Weights of a small transformer language model: rotary positions, a variant of Adam for these matrices.
Each number is 50 + 10 x the weight over its row's rms, rounded and kept within 0 to 99. Layers, rows and columns count from 0. The size before them is the row's rms in percent of the matrix's.

# layer 6 attention output, 64x64, rms 0.0625, rows 51-63, columns 0-63
103:42 40 57 62 53 59 32 54 54 27 47 44 53 43 39 35 49 52 75 54 61 47 43 59 48 38 17 59 47 38 49 48 53 49 65 39 41 42 40 57 58 53 42 51 60 47 29 54 60 39 45 55 57 47 48 51 49 37 55 38 59 57 49 44
101:41 52 37 46 42 54 54 46 58 54 47 39 37 51 33 41 55 41 56 31 45 57 47 63 61 42 69 53 75 38 60 51 43 73 53 63 68 57 65 61 47 58 62 53 52 40 52 50 41 55 46 38 40 61 65 47 61 36 45 42 54 49 51 62
098:57 58 51 49 48 51 45 63 48 51 43 46 52 58 55 39 56 52 61 53 52 51 48 69 53 49 59 59 67 41 65 54 59 66 63 66 49 49 37 39 46 55 56 51 64 36 27 28 42 48 56 51 32 51 52 69 53 34 72 52 61 58 61 41
090:47 43 57 40 67 38 43 48 37 49 72 41 33 43 45 50 54 48 39 40 61 58 64 64 36 43 71 51 40 30 54 58 55 43 48 56 50 51 39 57 43 64 66 53 35 56 45 58 49 41 45 46 56 56 41 65 45 44 54 61 63 55 53 30
097:43 54 58 44 42 43 49 46 56 20 46 56 44 66 75 57 37 61 46 62 45 64 70 29 49 47 41 50 42 47 47 55 42 45 51 62 53 49 55 55 50 53 58 37 46 59 51 54 51 50 49 58 69 48 70 47 52 57 43 70 67 38 59 52
092:63 38 55 49 44 41 56 61 54 72 49 63 59 44 34 54 38 59 43 51 44 52 70 43 42 56 70 56 62 63 41 45 53 34 40 53 44 61 51 48 45 39 65 56 50 62 49 47 54 52 39 31 57 38 44 48 42 61 48 49 52 69 38 29
088:53 76 45 36 52 45 46 52 63 62 59 32 60 46 50 54 63 58 46 47 53 49 43 55 46 51 59 65 51 46 41 50 73 55 49 70 36 58 45 25 62 42 41 54 40 39 49 48 43 59 56 36 48 51 23 55 46 49 47 51 33 52 49 55
098:64 32 51 52 42 52 62 65 55 52 44 63 70 62 67 43 42 62 58 55 48 46 59 62 44 38 31 58 45 55 47 36 40 46 47 49 54 43 53 41 36 37 68 38 55 60 37 42 58 63 45 43 48 32 49 56 57 73 53 60 42 46 51 51
100:37 68 30 46 48 59 45 65 47 54 52 50 53 53 54 60 45 34 47 27 63 45 45 46 46 34 59 46 82 58 64 48 40 60 57 60 46 55 50 60 40 39 55 51 70 54 64 46 38 43 50 43 52 50 42 47 58 43 52 34 44 60 61 58
106:58 38 51 57 66 60 53 37 47 57 69 50 57 43 49 53 51 59 46 52 58 65 54 72 34 59 53 51 24 57 54 58 51 45 33 35 48 51 34 39 47 42 58 72 42 35 49 66 43 48 61 59 48 48 57 59 30 45 52 63 49 48 50 50
110:55 43 39 58 75 57 54 66 53 59 54 44 37 54 34 57 61 70 52 46 73 41 50 52 45 50 43 47 43 60 59 46 43 36 46 55 34 41 32 47 55 48 56 59 67 39 54 56 59 39 62 60 57 45 72 51 38 60 53 60 53 50 44 54
097:40 54 46 53 68 43 31 58 49 55 55 51 33 60 62 50 50 39 45 46 73 44 69 40 37 44 55 42 55 33 60 56 41 38 49 50 36 47 28 51 42 46 59 55 54 59 44 58 56 37 50 43 63 62 44 59 44 65 63 68 55 56 51 37
089:50 47 44 63 59 38 49 63 57 46 45 48 42 41 45 49 41 62 58 41 51 27 43 70 48 48 43 58 47 65 51 52 68 43 56 62 47 61 44 36 64 72 63 38 54 57 42 74 42 49 50 55 45 40 54 56 56 54 33 37 45 63 41 37